From a checkpoint of a small transformer trained on Wikipedia: value embeddings.
Each number is 128 + 24 x the weight over its row's rms, rounded and kept within 0 to 255. Layers, rows and columns count from 0. The size above them is the row's rms in percent of the matrix's.

# layer 3 attention query, 128x128, rms 0.143, rows 0-24, columns 0-63
size [ 91  98  83  85  77  94  89  90  84  80  85  88 102 137 108  87 118  92 100  85  87  96  98 116 108]
[[141 140 134 107 135 131 135 199 135  90 147 122 109 145 108 160 118 131 144 134 115  98 178 133 123 145  90 129 106 148 158 102 118 101 107 163 127 133 118 116 118 132  81 157 112 157 109  99 109 103 136 116 104 161  83 131 132 122 190 143 187 149 143 170]
 [121 105 167 194 130 132  93 118 114 127  99 136 142 153 130  96 125  87 104 137 122 112  93 104 116 129 144 130 140 115 124 138 133 152 134 144 158 188 107 163 131 166 129 124 108 153 113 108 129 145 152 150 120 172 175 130 116 169 125 115  94 154 129  93]
 [107 133 140 142 149 121 145  79 120 129 136 128 146 109 129 120 158 159 129 177 172  90 106 158 108 111  99 113 162 137  45 121 126  94 122 108 127 112 129  89 144 104 153 105 125 120  83 150 119 124 159 110 147 121 172  93 119 128  99 116 137  99 129 147]
 [147 139 165 159 123 140  72 159 124  99 133 132 109  96 142 156  77 114 144 133 139 131 161 151 130 104 156 100 133 116 109 137 125 132 117 128 141 146 152 179  76 127 106 117 128 150 150 123 121  96 206 139 121 145  99 140 139 184 108 140 179 168  97 111]
 [ 69 123 101 109 108 101 140 133 138 126 100 119  92 150 134  82 141 117 105  96 110 152  78  97 125 125 101 159 142 112 111 132 154 152 115 119 153 127  94 143 190 147 107 154 109 115 154 141 111 136 134 175 153 153 169 127 147 135 130 143  84 128 130 143]
 [124 124 171 159 142 134  99 126  85 123 134 169 150 151 127  89 122 158 132 123 107  72 135  64 122 133 138 147 159 120 144  98 160 125 156 124 130 195 105 102 102 141 140 143 136 150 112 160 148 135 112 112 145 124 126 100 164  86 119 114 110 183 105 107]
 [129 135  92  88 130 115 171 125 152 143 102 137 155 125 119 125 161 137 115 132 119 188 136 136 148 140 109 125 127 122 133 126 134 136  80 139 117  83 148 119 129 129 139 144  87 112 146 151 132 131 159  87 180 117 162 102  79 122 193 127 109 101 140 159]
 [128  86 109 132 134 151  93 144 122 102 132 162  72 132 105 108  99 136 119 168 152 146 144 142 105 123  98 127 170 101 164 157  95 112 148 137 123 171 144 145 149  98 100 154  98 122 142 133 131  65 109 128 161 167 119 150 125 145 141 130 155 186  75 141]
 [174  92 118  74 128 168 145 138 163 145  99 102 138  92 125 120 111 134 145 145 120 126 124 149 139  95 148  80 103 129 159 168 107 145 114 102 114 137 129 118 135 130 125 100 150 130 112 125 128 131 178 119 104 152 132 111 132 152 105 150 185 126 131 106]
 [155  83 108 110 103 121 176  86 114 139 124 107 114 105  93  98 104 127 126 147 119 122 111 127 156 101  94 102 124 107 118 129 147 140 122 128  93 136 110 125 137  90 143 148 114 128 118 145 110 129  83 119 137 124 133 121 116 111 137 132 188 157 151 125]
 [161 123 135 146 140 183  97 132 147 114 118 146 151 129 141 158 142 159 146 121 125 106 135 136 142 147 143 124  95 135 137 116  87 104 108 107 156 108 165 108 143 141 123 109 142 149 124  87 150 122 113 100 106 122 131 136 158 112 149 115 116 148  99 118]
 [149 108 123 135 126 125 146  96 109 116 114 116 110 105 128 134 146 122 126 161 165 103 108 138 167  83 149 114  76 112 154 157 116 166 146  88 118 212 116 144 173 149 130 115 171 129 145 144 106 126 155 123 152 108 175 116 144 144 115 133 170 127 142 118]
 [146 154 133 128 125 149  86 171 115  66 153 111 117 123 141 168 107 146 143 146 123 120 166 126 106 113 153 158 108 145 101 158  99 127 144  93 138 153 163 127 103 127 115 163 177 134 134 127 125 118 123 134  96 120 115 166  82  96 115 135 163 166 136 118]
 [135 165 145 109 124 165 136 170 185 132 121 137 132 124 107 127  96 117 157 166  97  98 141 151 128 133 102 142  98 126 131 134 115 122 147 132 135 117 152  80  93 128 107 141 142 132 135 113 156 104  92 166 108 111 122 164 139 113 127 101 166 110 129 121]
 [148 139 150 112 126 156  65 145 118 165 108 156 106 141 140 156 134 148 128 181 135 118 157 126 130 124 175 118 136 122 153 132 125 105 161  89 133  91 161 150  91 125 120 156 146 148  93 185 179 123 115 145 148 153  93 116 163 115 126 137 149 139  79 102]
 [131  93 102  47 120 104 175 123 171 190 131 136 107 121 110 128 125 120  97 160 150 112  73 112 128 111 128 121 119 100 110 143 126 140 131  94 110 117  78 142 152 111 146 172 145 135 138 165 127 128 113 132 144  98 148  75 105 105 129 102 116 100 139 145]
 [120 107 114 159 136  92 175 103 118 149 113 120 123 106 133 126 126 121 107 117 126 135  87  90 115 106 106 145 130 111 147 170 150 175 158  96  97 149  57 147 154 119 137  70 143 114 122 134  95 148 145 138 135  72 134  90 109 163 138  97  91  75 137 165]
 [135 117  97  79 110 111 128 108 142 160 134 131 119 145  90  89 135 145 104 216 147 130 113 130 148 155 149 141 147 105 120 152 105 115  95 117 119 123 135 135 132 117 141 123 144 122 159 168 119 120  74 105 118 114 150 128  97 135 114 138 156 155 107 132]
 [143 187 154 129 127 176 120 140 135 186 123 140 166 161 147 133 146 118 134 157 138 137 130 140 161 124 165 129 104  81 121 134 114  67 128  89 133 141 130 110 127 158 144  65 155 138 156 114 151 119 110 146 106 107 165 112 109 110 113  88 167 132 107  83]
 [113  76  97  90 112 105 139  91 135 160 116 163 128 127 116 100 129 121 123 160 127 103  61 116 138 140 134 118 151  95 112 122 127 163 136 114 104 142 114 137 149 163 122 115 117 110 133 184 144 109 131 156 118 124 157  92 121 128 124 109 148 127 122 140]
 [122 129 155 139 157 130 151 194 198 111 106 110 143 101 105 109 154 133 102 116 157 137 109 136 129 131 131 169 106 124 135 155 125 148 159 147 161 131  86 115 171 159 115 122 132 141 119  67  91 147 129 105 109  87 130 132 131 142 172 150  73 112 162 135]
 [103  90 149 170 118  93 131 114 115 135 118 145 117  96 112 136 107 148 103 143  94 182 103 126 113 124 138  91 142 126 123 134 140 140 126 124 112  67 127 143 113 119 116 115 106 114 102  72 127 109 138 124 104 135 126 130  90 182 125  99 147  84 121 165]
 [ 84 121 128 124 148  97 150 105 139 176 147 146 134 112 112 120 178 139 133 137 130 168 125 114 150 107 137 110 126 139 103 154 110 151  78 139 115 106 145  85 166 150 121  93  96 130 119 117 123 143 143 111 140 112 158  96  87 159 168 137 127 104 150 150]
 [139 108 131  98 125 139 149 150 146 135 119 123 143 146 114 127 121 107 133 111 146  94 165 129  99 137  58 125 146  87 158 125 163 118 115 134 142 112 122 138 148 125 143 136 110 109 111 146 138 116 188 135 172 159 115 110 182 136 134 126  99 109 108  85]
 [103  64 135 147 141 102 135  85 146 135 108 113  96 118 149  94 141 104 100 153 111 145 104 135 133 128 115 108 162  93 149 158 126 138 126 142 132  84 144 120 142 107 157  99  83 137 122 144 123 123 123  94 146 131 172 103 137 174 140 157 120  93  80 154]]
# layer 3 attention key, 128x128, rms 0.135, rows 0-23, columns 0-63
size [ 93  94  92  84  78 102 104  97 104 101  93  94  94  91 112 112 123  95  93  92 101  95  95 102]
[[127 117 109 151 139 139 126  93  88 169  73 103 125 104 128 124 125 134  68 100 144 107 119 100  47 123 150 151 148  95 104 130 128 140 103 124 134 156 121 131 128 101 129 109 131 100 113 161 163 162 113 136  76 159 113 146 131 123 119  96 121 105 132 145]
 [163 123 148 145 133 122 119 112 134 130 152 159 138 133 107 147 121 164 168 141 136 118 131 130 102  85 116 127 137 170  99 131  92 133 152 129 108 131 127  98  84 126 139 126 156  98  86 116 112 169  67 117 139 126 122 118 135  95 127 108 120 139 186 146]
 [ 83 150 126 132  84 104 121 185 142 129  89 119 119 117 156 120 108  85 108 123  85 134  95 130 135 180 126 156  94 113 152 126 128 121 128 120 169 151 147 139 155 182  88 130 113 156 154 143 134 126 129 153 113 146 152 121 115 166 138 102 159  95  81 105]
 [ 93 127 118 142 117 124 137 128 102 136 161 156 150 175 108 185 112  80 128 133 135 102 147 101 132 136 145 144 126 125 133 127 133  43 127 105 143 154 157 108 137 139 161 140 124 132 137 108 149  99 106 153 141 115 134 169 151  82  80 153 141 142 126  94]
 [167 114 123 125 129  88 126 128 115 137  98 152 115  92 153 106 140 133 106 124  94 120 111 114 116 151 119 155 141 101 130 139 103 187 118 137 135 151 114 140 130 135 127 127 134 127 114 140 123 159 112 105 169 129 149  91 108 150 118 124 114 116 117 181]
 [101 139 143 149 130 106  87 180 131 125 117 152 112 136 112 138  87 119 107 158 118 106  99 119 100 156 169 136 112 113 100 129 111 150 104 103 133 141 186 141 105 141 129 156 138 134 152 135 142  92 121 148 133 158 114 181 105 129 124 154 168 133 140 156]
 [125 134 105 114 161 110 127  99 136 147 122 120 126 103  98 101 122 168 149 132 136 143 138 159 164 108 106 153 164 110 132 109 169 109 103 117 125 102 107 121 133 106 137 120 130 108 129 132  58 157 141 140 165 128 141  94 130 127  72 102 101 126 127 137]
 [151 104 121 124  79 127 104 150 104 124 137 126 120 135 135 149 104 120 107 169 145 123 102 119 128 146 113 109 119  92 137 106 134 144 173 109 126 149 144 114 110 169 122 162 152 161 109 136 120 121 111 101 147 118 129 135 157 118 152 150 126 146 142 109]
 [213 124 122  74 146 175 132  93 148 163 115  69 156 130 134 151 178 174 178  92 146 118 175 131 112 129 130 109 142 117 151 127 122  94 120 115  98 105 112 114 129 107 147  96 171 111 142 119 111 149 134  81 145 107 111 110 137 119 133 111 127 169 142 134]
 [183 115 123  73 125 127 143 126 145 174 133  97 113  93 136  83 176 130 165 133 125 154 112 171 153 104 125 113 151 110 111  82 122 146 115 117 119 125 133 103 139 103 121 119 155 131 115 171 124 152 145 101 120 117 155 104 106 144 142 120 115 149 129 148]
 [111 147 121 138 127 173 125 136 140  94 121 153 120 162 135 148  88 108 113 110 136 106 135 117 159 140 128 108 101 126 133 163 108 124 155 151 118 109 135 116  89 166 143 122 110 137 137  99 142 146 102 153 144 142 128 137 127 133 146 150 124 148 123 124]
 [154 142 151 110 131 123 130 120 154 135 117  82 143 104 132 109 159 150 138 134 124 158 149 115  96 107 100 103 117 138 136 140 147 148 141 140 130 166 129 157  90 110 141  92 147 129 132 154 107 140  98 137 136 109  88  91 148 173 126 103 126 138 146 183]
 [143 128 106 127 120 155 116 114 105 128 178  91 172 111 161 121 148 145 124 137 143 127 174  74 156 122 148 106 151  93 175 122 160 151 129 115 151 141 154 148 104 159 150 112 134 126 148 116  99 148 112 133 121 100  79 118 119 114 137 174 101 135 132 105]
 [116 183 135 129  99 172 116 115 128 111 127 117 129 132  93 102 194  87 105 116 143 143 144 142 162 131 138 116 124 122 145 130  98 109 139 143 128 138 190 143 135 137 161 133 100 122 142 110  83 156 161 162 129 137 137 113 129 132 128 119 104 155  98  94]
 [124 102 124 176 145 154 126 154 136 130  85 122 110 137 155 114 107 134 104 115 132 130 162 110 100 148 140 149 123 138 182 124  93 146 144 103 135 107 169 128 108 198  96  78 146 142 143 116 115 115 109 126 107 163 123 165 127 157  78 149 144 109 107 125]
 [137 111 116  84 135 111 139 109 150 162 135  80 138  96 169 126 155 130 138 118 137 140 145 110 126 102 125 116 164 161 132  90 111 134 116  95 134 106 144 111 113 132 156 125 147 108 111 146 107 141 114  99  94 101 136  96 135 135  96 102  96 120 159 113]
 [146 144 143 143 135 117 124 158 123 126 146 107 148 144 120 157 112 145 167 110 125 140 153 121  98 120  74 131  91 184  84  99 136 138 113 156 112 135 122 129  71 103 122 150 135  95 139 147 115 139  76  85 101  68 117 125 158 109 153 105 157 150 178 127]
 [148  72 100  73 102 113 123 138 152 148 110  99 142 113 122  99 160 120 120 159 156 149 128 134 111 122 134 147 168 110 162 112 110 144 164  81 120 144 153 147 115 154 120  96 131 118 118  60  40 134 131 108 159 145 119  85 112 142 103 128 114 146 102 125]
 [156 136 119 125 141 178 121 138 143 141 104 123 119 134 154 145 127  87 137 124 151 152 145 131 121 111 104 160  90 119 139 119  81 132 160 116 147 122 146 121 147 140 159  80 131  83 139  56  97  87 117 107 142 132 109 127 141 115 120 140 156 136 151 104]
 [121 121 121  83 119  98 146 153 167 151 151 110 132 140 141 154 165 119 147 125 102 129 104 118 101 122 112 129 139 132 144 116 105 121 133 104 116 145 134 138 137  92 111 104 145 108  98 160 124 114 129 121 156 117 126  78 130 108  89 109 133 107 141 182]
 [146 194 147 130 107 148 148  67 100 125 165  80 141 118 130 121 141 136  78 121 154 104 136 155 121 109 121 141  96 160 118 154 141 108 134 142 125 149 118 134 125  79 142 116 104 136 122  87  99 201 140  89  80 102 130 127 147 134 140 102 107 185 125 121]
 [149 133 150 142  98 109 141 162 117 134 153 137 102 133 109 167 128 144 178 143 117 158 124 131  96 124 149 146 123 175 123 111 128 132 118 133 113 117 102  96 154  68  90 134 137 143 101 116 122 190 179 112 146 113 117 115  95 109 133 134 147 126 107 143]
 [130 148  92 108 146  91 144  83 127 148 144 121  97 134 112 145 134 133 134 112 133 155 142 142 109 121  89 174 108 161  96 111 113 113 156 156 115 102 116 118 174 113 122  95 113  75 128 117 116 208 169  94 191 113 132 112 142 111 115 106 149 114 143 158]
 [105 140 136 137 145 124 126 138 139 130 105 133 127 113 133  97  87 146 116 114 104 123 124 112 111 164 119 151  98 152 110 163  52  98 112 132 130 145 122 136 105 175 113 148 129 145 136 151 138 104 129 129  52 135 140 136 129 177 131 116 149 116 122 132]]